config = dict(
    n_layer=12,
    norm_place='pre',
    norm_eps=1e-05,
    parallel_block=False,
    lr_head=0.00729,
    schedule='wsd',
    decay_fraction=0.695,
)
Each number is 128 + 24 x the weight over the matrix's rms, rounded and kept within 0 to 255. Layers, rows and columns count from 0. Numbers have three digits each.

# down: layer 2 MLP down (transposed), 3584x896, rms 0.0544, rows 3154-3178, columns 0-127
# up: layer 2 MLP up, 3584x896, rms 0.0561, rows 3155-3178, columns 0-127
down3154:119109148137107109143139144119095113111142114174147124133140125084091123131135116135103119117115132109156106153112200114064134134121099152157161098105144132124148109097151085126134080132119100124155131126092134136129135138132122168148094122129104164116131103112112104115137094113144130127125166129113126151104166134133155158134142103082138155104096154125150158128093120133140129124126
up3155:159120148141097124129124123131141138122119125114134123124138133108139202126117150161118126143143131103148115155078152115131154135105154106125114128129084099166129114115141120123083143129106146109140128110142093137128130104140136149110152102105106126109148134141119117124136132159120149135118096138126108111104144109142126142113119154146070150125127110130114114107114122117113107123142
down3155:149107121131119118150108131105120128109190097124130093092155119093115164135104159144153125135127116145172105124100118157133123154095165156159107073102114125155123150109157122150133132111150123130143109115153103142108131120175136181113107165109147112124135137136110155148110091164113135123143117172128066134084165112085110111122149122118144111126115141132125137115107123141132091152103
up3156:145145119149137109122131150131120140131132179135125103082140097113122113125140157111122169065157097135138126127113135116094146131116108125127092194127064176156097110155094170149093154131127103115136161113128099143177110117162146142166124149140102110130078113140134111137127112146103111111088132175133154152123169125134132077155127127117121148098105160114148118143133142091135128118120
down3156:150089122150184086098127120125110119134125176119133097172129113100149119167145093107163110104109070170121125136090101116139124122102138137193115123081110128107137130135126079142111127085130088147107160123147116126092145109133144083151135107105096108145105106116120145109132194143110118102127105082141117102147116049132104156120152148139148115094128165147131167139109086138128105117099
up3157:151135140132146181149141163140156112075104119101115114094116107134148161160109094120143107126130127138152113099129132131110121082111108125123126118106087129121142104119182122075129141116144137124172130151094128133110144088115129131118142132101135146133125097131106099072093117141139178136113147134156158159090151162113111131124148126078132129128127120107140129168144096147131094107123
down3157:115125089142144119094177070156131149121120110105115103172135078122166138152157151143104089186128113141123142139131109125088137141132148084149142116147131104132096088154107084114129123154171155141105170168118116180129140097124124105146161119110086099131163129120163123106119138081139126134138134131131153149121140135126083163102142156128171157123166111159123104097129146134140115148110
up3158:117132141121120155125141123109111115105098132117079129172167093148149149108100141150081137108134143098126127154138120118128156138182118143110144149137094117125128123137143117115084138117146132156111073119098157107141150075168098112105137081131101113159141117152147145118121154114163175106129130142143140138179130127126160142115146114116110088134099109152081127127097115132071139115123
down3158:163115138102163104130125109107121135109124114113125145132183132120162149136059123102081104147135134143118162126118158177134116163138146128106142107102117125123130104151167150135073150125134182163136098111136119142142154093140094137115168097150109149083145134150125176152108131152149115111133113120152083112137149123128140142123148131129106089093109097141120124149145117142113132128133
up3159:073175112156100123167098090114100161138106119145086130135130202168155146122126114145190113124123159150142171119113103135122117140176118056132137146165121122124105152137126136122130120150128119093131092121184154185111172140117132162138101117072171123118153110084148056197164067096182100069088113091107129132109146175118163137111112137143123147115104167146148169157080139123125103162112
down3159:117135107136110131089100146125135112116150156077123132139085119119143117132120077129097139173064178106138116097175066151089160070108151146214104085164112127132050133098135147119125085180149163064122112116111141137166112182123125136137154179157180149134085146090159114098165162115088129122169123123118113144157119150143157153144156097137110140117153129142084131173137118090116104119120
up3160:121086145106117139103104087138146096132154165176148132162117167157133157154102118115099082142136093113117176117118095154135143127107099140169155136125102111099091131111086120154094098112171130153163153098125162141106134163136106126114118110094134148152117135096096139109111157128091126139134127122167139128147109086133105137070095117123101167154121134138118128111125114116106105172101
down3160:126089148124150155137136118099105127150158170178153173146146108124133120124098131129146067135146074101154154090133129128105086156125108104127122098135141119136144117122101137151132099149137162151119109121115107153107126073119139115125141091125113125109126099142132109127079146141083112131104081135118115143197124111163077149108087120072119080149090144116116115146095113120103108146125
up3161:139166139125182090125128164113100171124113133143095152133144124081118103119126146126105117158087140136067108117108153120116145160154170137122171147166162177114200185111113120180097106123122099152158133144116106148131147104140162135139141164100119136132145157123073125130099116123138137110153107122115165125176124163118182142096132122117110142168093110138116139102106082110131129079092
down3161:133151140075118110120137126169147118155152109129142162184161149124104141122143077140130084100134115161098144152130147113148140102113124144151098137098144178105151147135124126108137123118064111103106103112140113116172084171121142141105140123144145129147159146072106155144143134141181161176126157162151139123126128135087177168146143116127158119130147168130110141183144119153140138126117
up3162:128156080149135145145142146133107110111164121144115136070128099102116144142129120122144130114107155152120157158126121139142100129152096132131110120097137109137124122096140109111123118151130098142153142127103061141132128095132163147119145120135113112113141092151159112107143151096096182097121156123137136116146091163160137114121191170100154120088175125159172144120162132133120141146123
down3162:138105146102169141112157118116159151112110168142129103115133124149184136105124137119111109139169086151133155150151139134156086150114144091154112164120096097113151150121155130146113126103125107135133153130121117163138121159125134136097109157115175118146121138148081134114106092126115086140122100097126148142117112146118128097159112115093140111159113131184119129132115139136155135116105
up3163:178140135140111109140138097121101104103159124163093163134129151057185075119140102142138104133138109131129100114093159106107134160123093157167122117131195159168124083129171116139136119126116109127086130132188181073116158117105156153166133152093110126132132101127169171150175165150123129094115082161130135126123111167130146105166116118095168116145136150191183137106107125158116138136125
down3163:139157103150132141136128123144122127166121149133111077140148098146137130131129129102144130135162110179142089117143108112160123097115103146131095104096150140116114157154178117115122137128096116144113154134115097131137059092093123122131137163102092137130159107130123145090115136174136120101154101129137157130106110126131122154111107160122099136119164109053139090155092071100118134148140
up3164:149124099158138153108127100136151096120115134109125124120130134127110107089124131114148129147126123131097112113099162162157136136137103134147090133119106111119112134122163125117102118100117123117147092129137106127114131122122129097104102127122175097147155158136119121134169166179113128132151118113131142115135128130118109137123113106108108125127108130125137102153139123140133141197117
down3164:103132110107133152150094118169112119112112144141116104122113151138087100118133147111113147175134122140124171142101063105153146091149124134109169109139117121115114172143145106145095098130099124083136141115152083142196126082139121101124113138133109132101128145176115148101119081115122119128173160159130111169168156129166131134075107122155122109130113132123156092109144120114194071162157
up3165:131127173123146108138133129124125125123100117112126132112112094116161112100119128151145133088105127128118114080109124097140131099203109150131175117107137092100111126079137122143141133117102108077137152160130146128157152121108088149128080112134116111085138087152161111150118132129148139078152152116134109104130148143165108131142100106166115104133085112112123142133153148156115132130125
down3165:107106150133129089168104043135133131119064119114121088119104133129131150086099121120131144089107093132111097103111124109152171123153162164137138159141158128128094117135158122150084099122179133108155114128116154126160133145125149144115105073122137121129125131129147099092176131115129097090100103127139142112132108096175117161146112188133141095149156124117122139130145122121154131131091
up3166:174126133083165135132131160143109089167147145110093107111186141090121107082101148147101142170141108179096147108141127140104119174127085127104135111096123090119140122164168126108139166155125121152116102153191153163122141111139077174080081091107143124115097118145106100117137088073153141126126127113081152128133112147115105203124127111125103129107114135132137139089118146146108194107132
down3166:115122138128154140074138081135118157187163108161131144130141116131152140084138138133146082118130140156090137100129122085130143110127126176133099126155107135144128057136119108148140149146153137100131130105163120100140099144078167132123156171146104103143181123108135091167143097154128161158128150114100154151117132085146135151096138125074107174112159106086132157128127102142113154130127
up3167:142124143111145130123140092161155129162118183120128098090086095133115157106138140156104140128109166154117170096122117151149157120142175180130133088124128109140127126112154097141112100149142127109124156106125120125120083141088127110104152102134127151122147144161177124129091149115155127117177120126130100157141120126130119127122158148152110135154196136139130090101118122110126119115121
down3167:160121177126108162126108125126135094132159154113082110172132088142157153126134097136108111123084146114091102137144101128119121140186124101122111115161163102107140148121145103151130143154157102109091129122150137124121071147123163141075109115111135135143100087142103147113129144146111128137176075141078148099106137143135108159095120149089162113083145121133134145116104151129099128111135
up3168:145149127114145129114123111085154159130100081125141136126126111138135153141144100111107093150126136126107141098148102142150123134152108157132106141161115112113133118081105138107137098133116127160082131088125130139097080128085102137112117117127113167126100114117101131136086188124138133150134140069115153098102078118118105137079135113146134150145090124104072121142121109117127134149132
down3168:124137102107131144125117172100126114122148098153116104138168125084133088134129145136139113143132157156123125082132142137129130150125122129127162106125148155172173118123152128140099132140135153110194142085146082140160141133154162106135132155093098170154153111132125138101142094125121122139165089138188136144127078121134143110145131134108118130175124115186140177068092147112125124136111
up3169:159104152148147121161109109149114091138129084153127159156065115111060178154155111132143161107117134135137141104091138131153130117115100140147153145155140148139120114123125146137136133119111111126116118175111117116105125118128128090141092098130135110123150101147101127115181124156100145140099155141132126084137105125095121108153116129098148088165133098114125153147157089140148118104130
down3169:166124131166132144110119075113100126130141093119109184122129166096089148094153104139178138099139111122129139120145137147096124134116118127120138100154118162149109173163113141150126139125130122106151112149087145077120144144105151135146126126137115110123128146147067146137105126127155145125113141149120129117150094145111137112143072117078175147113176142112144144115158166112091141137105
up3170:150167133084140146125144136169129103161125131206149120110104118119144116122145155151140091114080090157114124117160133151138161115114130100102121117109061121092125147112121122131173094079162114124138104136086129131155127146111069133125145110133115092125137110160119125113171115146139125107138130104144159147088140137115124112160124122139078136141076104156118162156102107100116119142126
down3170:173156145099140108133122163130121132133084114144138153128146139080151147150148131107151121122088134097126176127157089123115128148128129093140101162104107109098182156121080114159142089095158103102177164128133125183142150162127085130142100128135148110132115136136138095146141118128154130129112104123096083177164117123129103116104124143135135098135068126156138138114082120110141144126139
up3171:112141104122139125127138102141132128156117145138125099099127129125118138106169132116111120118104148112095113153094145179123155116106143106112130142138121127135137147101110137149146118144121141131138089143182080113136137127128153135143152137090113124138139085170116157103132115117109076136156137149085129106123127096122140114147114157153093121123114190154158153074110134141155195163143
down3171:143123121116107147109097111151125146128107149152132115126161136082122151094128159100061079164106096149184126086119106124122114130101121136147118119133142144162100137091132127142151121154129115095144174157120155136125115129129147140149151107096139076146117140128062139084135104126100132050117111106134091111111134110139098134148115118098170159105129154152138109121106132093107163139124
up3172:099132119129130111113125108155148100166132108130123141136121134113062147158128147093176146106112126156124136131142109134157137179100114099116142175107108080092125136144128149136127156118104128132134136102102167159145105088113143139123128148134133102129122109140108133122115142133123128137145128142153148131143145135140144095125139136111137128095137171110138137141153125136088110128119
down3172:141135128127108118126096120134131108142153101143145121121140088161134121132149099085114110096129139118089128123113182129151110153121161128134161143141146108136112069116161112101124176095105122174116108149103133115118114120141121118119108158117112144128120125138189111113099148133108135110135151137129132134112132142146123122110139117127141126121140096097112149138131112118164111135161
up3173:158166127122105106141121145148118102147112119145102126097128146125123120118135156101126123094125133111107120116141134087128117068120140139131109114116154101156160106133145134177145120094130123134099095117147104141117124122154133112154130136142114132137125177151141135162149113128131131127152132133097149123137140129113134103092097144115133104108119116121103188123093108136174125164146
down3173:165116124161154101109120173121129124080123146126143165164116132149137116139182146156099138110119132137121149109122127082094111169159107135148135152133118129105158175125077128140105126148143115162072138099162128136117115114159106122164175134142094172153139130101107119130136129152154136134102133147118137153153138159123092135176086116144102115148125146118144140139086135121160156150162
up3174:121114129110135166108119104140180118121153063086097098116114086098127136131143140105136131142116093099094197132104141128150105149104125091168147118143154177158141097119138139123126079168168143087087121086144161140119163154116109135130128183139120107131139164120149183139128139094129121143153124126137134129100137118110099124115156132129131149166151110132104126114146118114165150144107
down3174:148140123146154130142112118177106148105136085146142117074098165144154135122122117095106116107090098113131145114127124161126115135148122134148111153163137162149123158137173115113169128122161110158072127109151125118107148109121140186133128146121136123139183132140168138065122132133143069142154110123165118115131131142147140147133144121135117150112136100092145093113140147131137119123121
up3175:106147129096141098117084106100080135087112143133101157149101124164101146115139135125085126108117196124117094115134103144133156129129121126148139121108132139128105143107128107109113146145112132119174157101179083142187129121096111124167167143158120149170123122087129085111096148141108129109122102179126123069146140122147102081108115131144116136112179153116148094166098166148172123135130
down3175:114121133101133126119095112122113170080101173108132109132129165134109088138136132166132121083143118079138190084144120126134117148177141117114150138131123102116110146089134091134143134167135124130139113157148115085157160133181124081103167165159139145146169140094115125094144145173112147149140097158131120107147128123148105154104110106109141115156186089146112075122118084105127110107132
up3176:121120126146103125163134135132172120107126144109157146158135140086078155124165128131177144127108119148158149153113128107120154123109168112119148121134112162095150155106115132124086111114149129104175104149114157117150109110141131181129170135126137139098175120125114137159129140166152083123153155122097148117091112093097121082127132168125114118098127122117105113086127183083141115143110
down3176:135137094123107107166138165144126160112108154131134102110124130120112133156143104105132119131126116135077078152129139125150160132131135125130109135126111079161127173100139130146147176147102159083130130138153133110157113094115080079121157142148133140061119161123125163101137153107128188132095144099116118152135116130086090141101125134118150137157097113083078093135136104148130101150114
up3177:186103136130119086123166124119160121116144143147140149120153083167107163116119136153087127139090135122123099135108114106111112155118128098141165115121104131129117159119136144092157123137110133098197122164129120120095126137133139141101130125148111162118099117151147118154115119113148108165133123114101127123185194130103140146112133096123151136147130104137113136125121129137112109138124
down3177:148133128150150123141149158112111105097140162155138109143145110104138160147125140124110151152141141142119158146131102140126144127155136138141118136148117108144143103074116081100110153124115152147174156161111126114160099110145133167125152165125140140159152162156118146127136141136109176141124130106109125154156128147116081107130103129126147125148137102112094117125148150142125151162110
up3178:138061128127113152082115152106137166142199112136150095165142141148120155081123147124107139182136093156138118089160127083102104127126125104122134147086139129157122113167144099128152149160110158171129053126117102102153120143113126108139122093134135120123145114168119097172082107106132095110168131121086144104124167131136144126117159126150118122158151146162097130105116104134121097107126
down3178:130108110136139110150131131120187158079168129120133111069122114134132121123127135167141150171117189082169104099141157083159117135069124110122146114138127102163105115151108133106090120158059146074123134087191118141136132134152134136115134079111118125133116159171132173112150137118107134065169136094132127074168140091120104129100119152148149132153118125131137143169135146117113143157095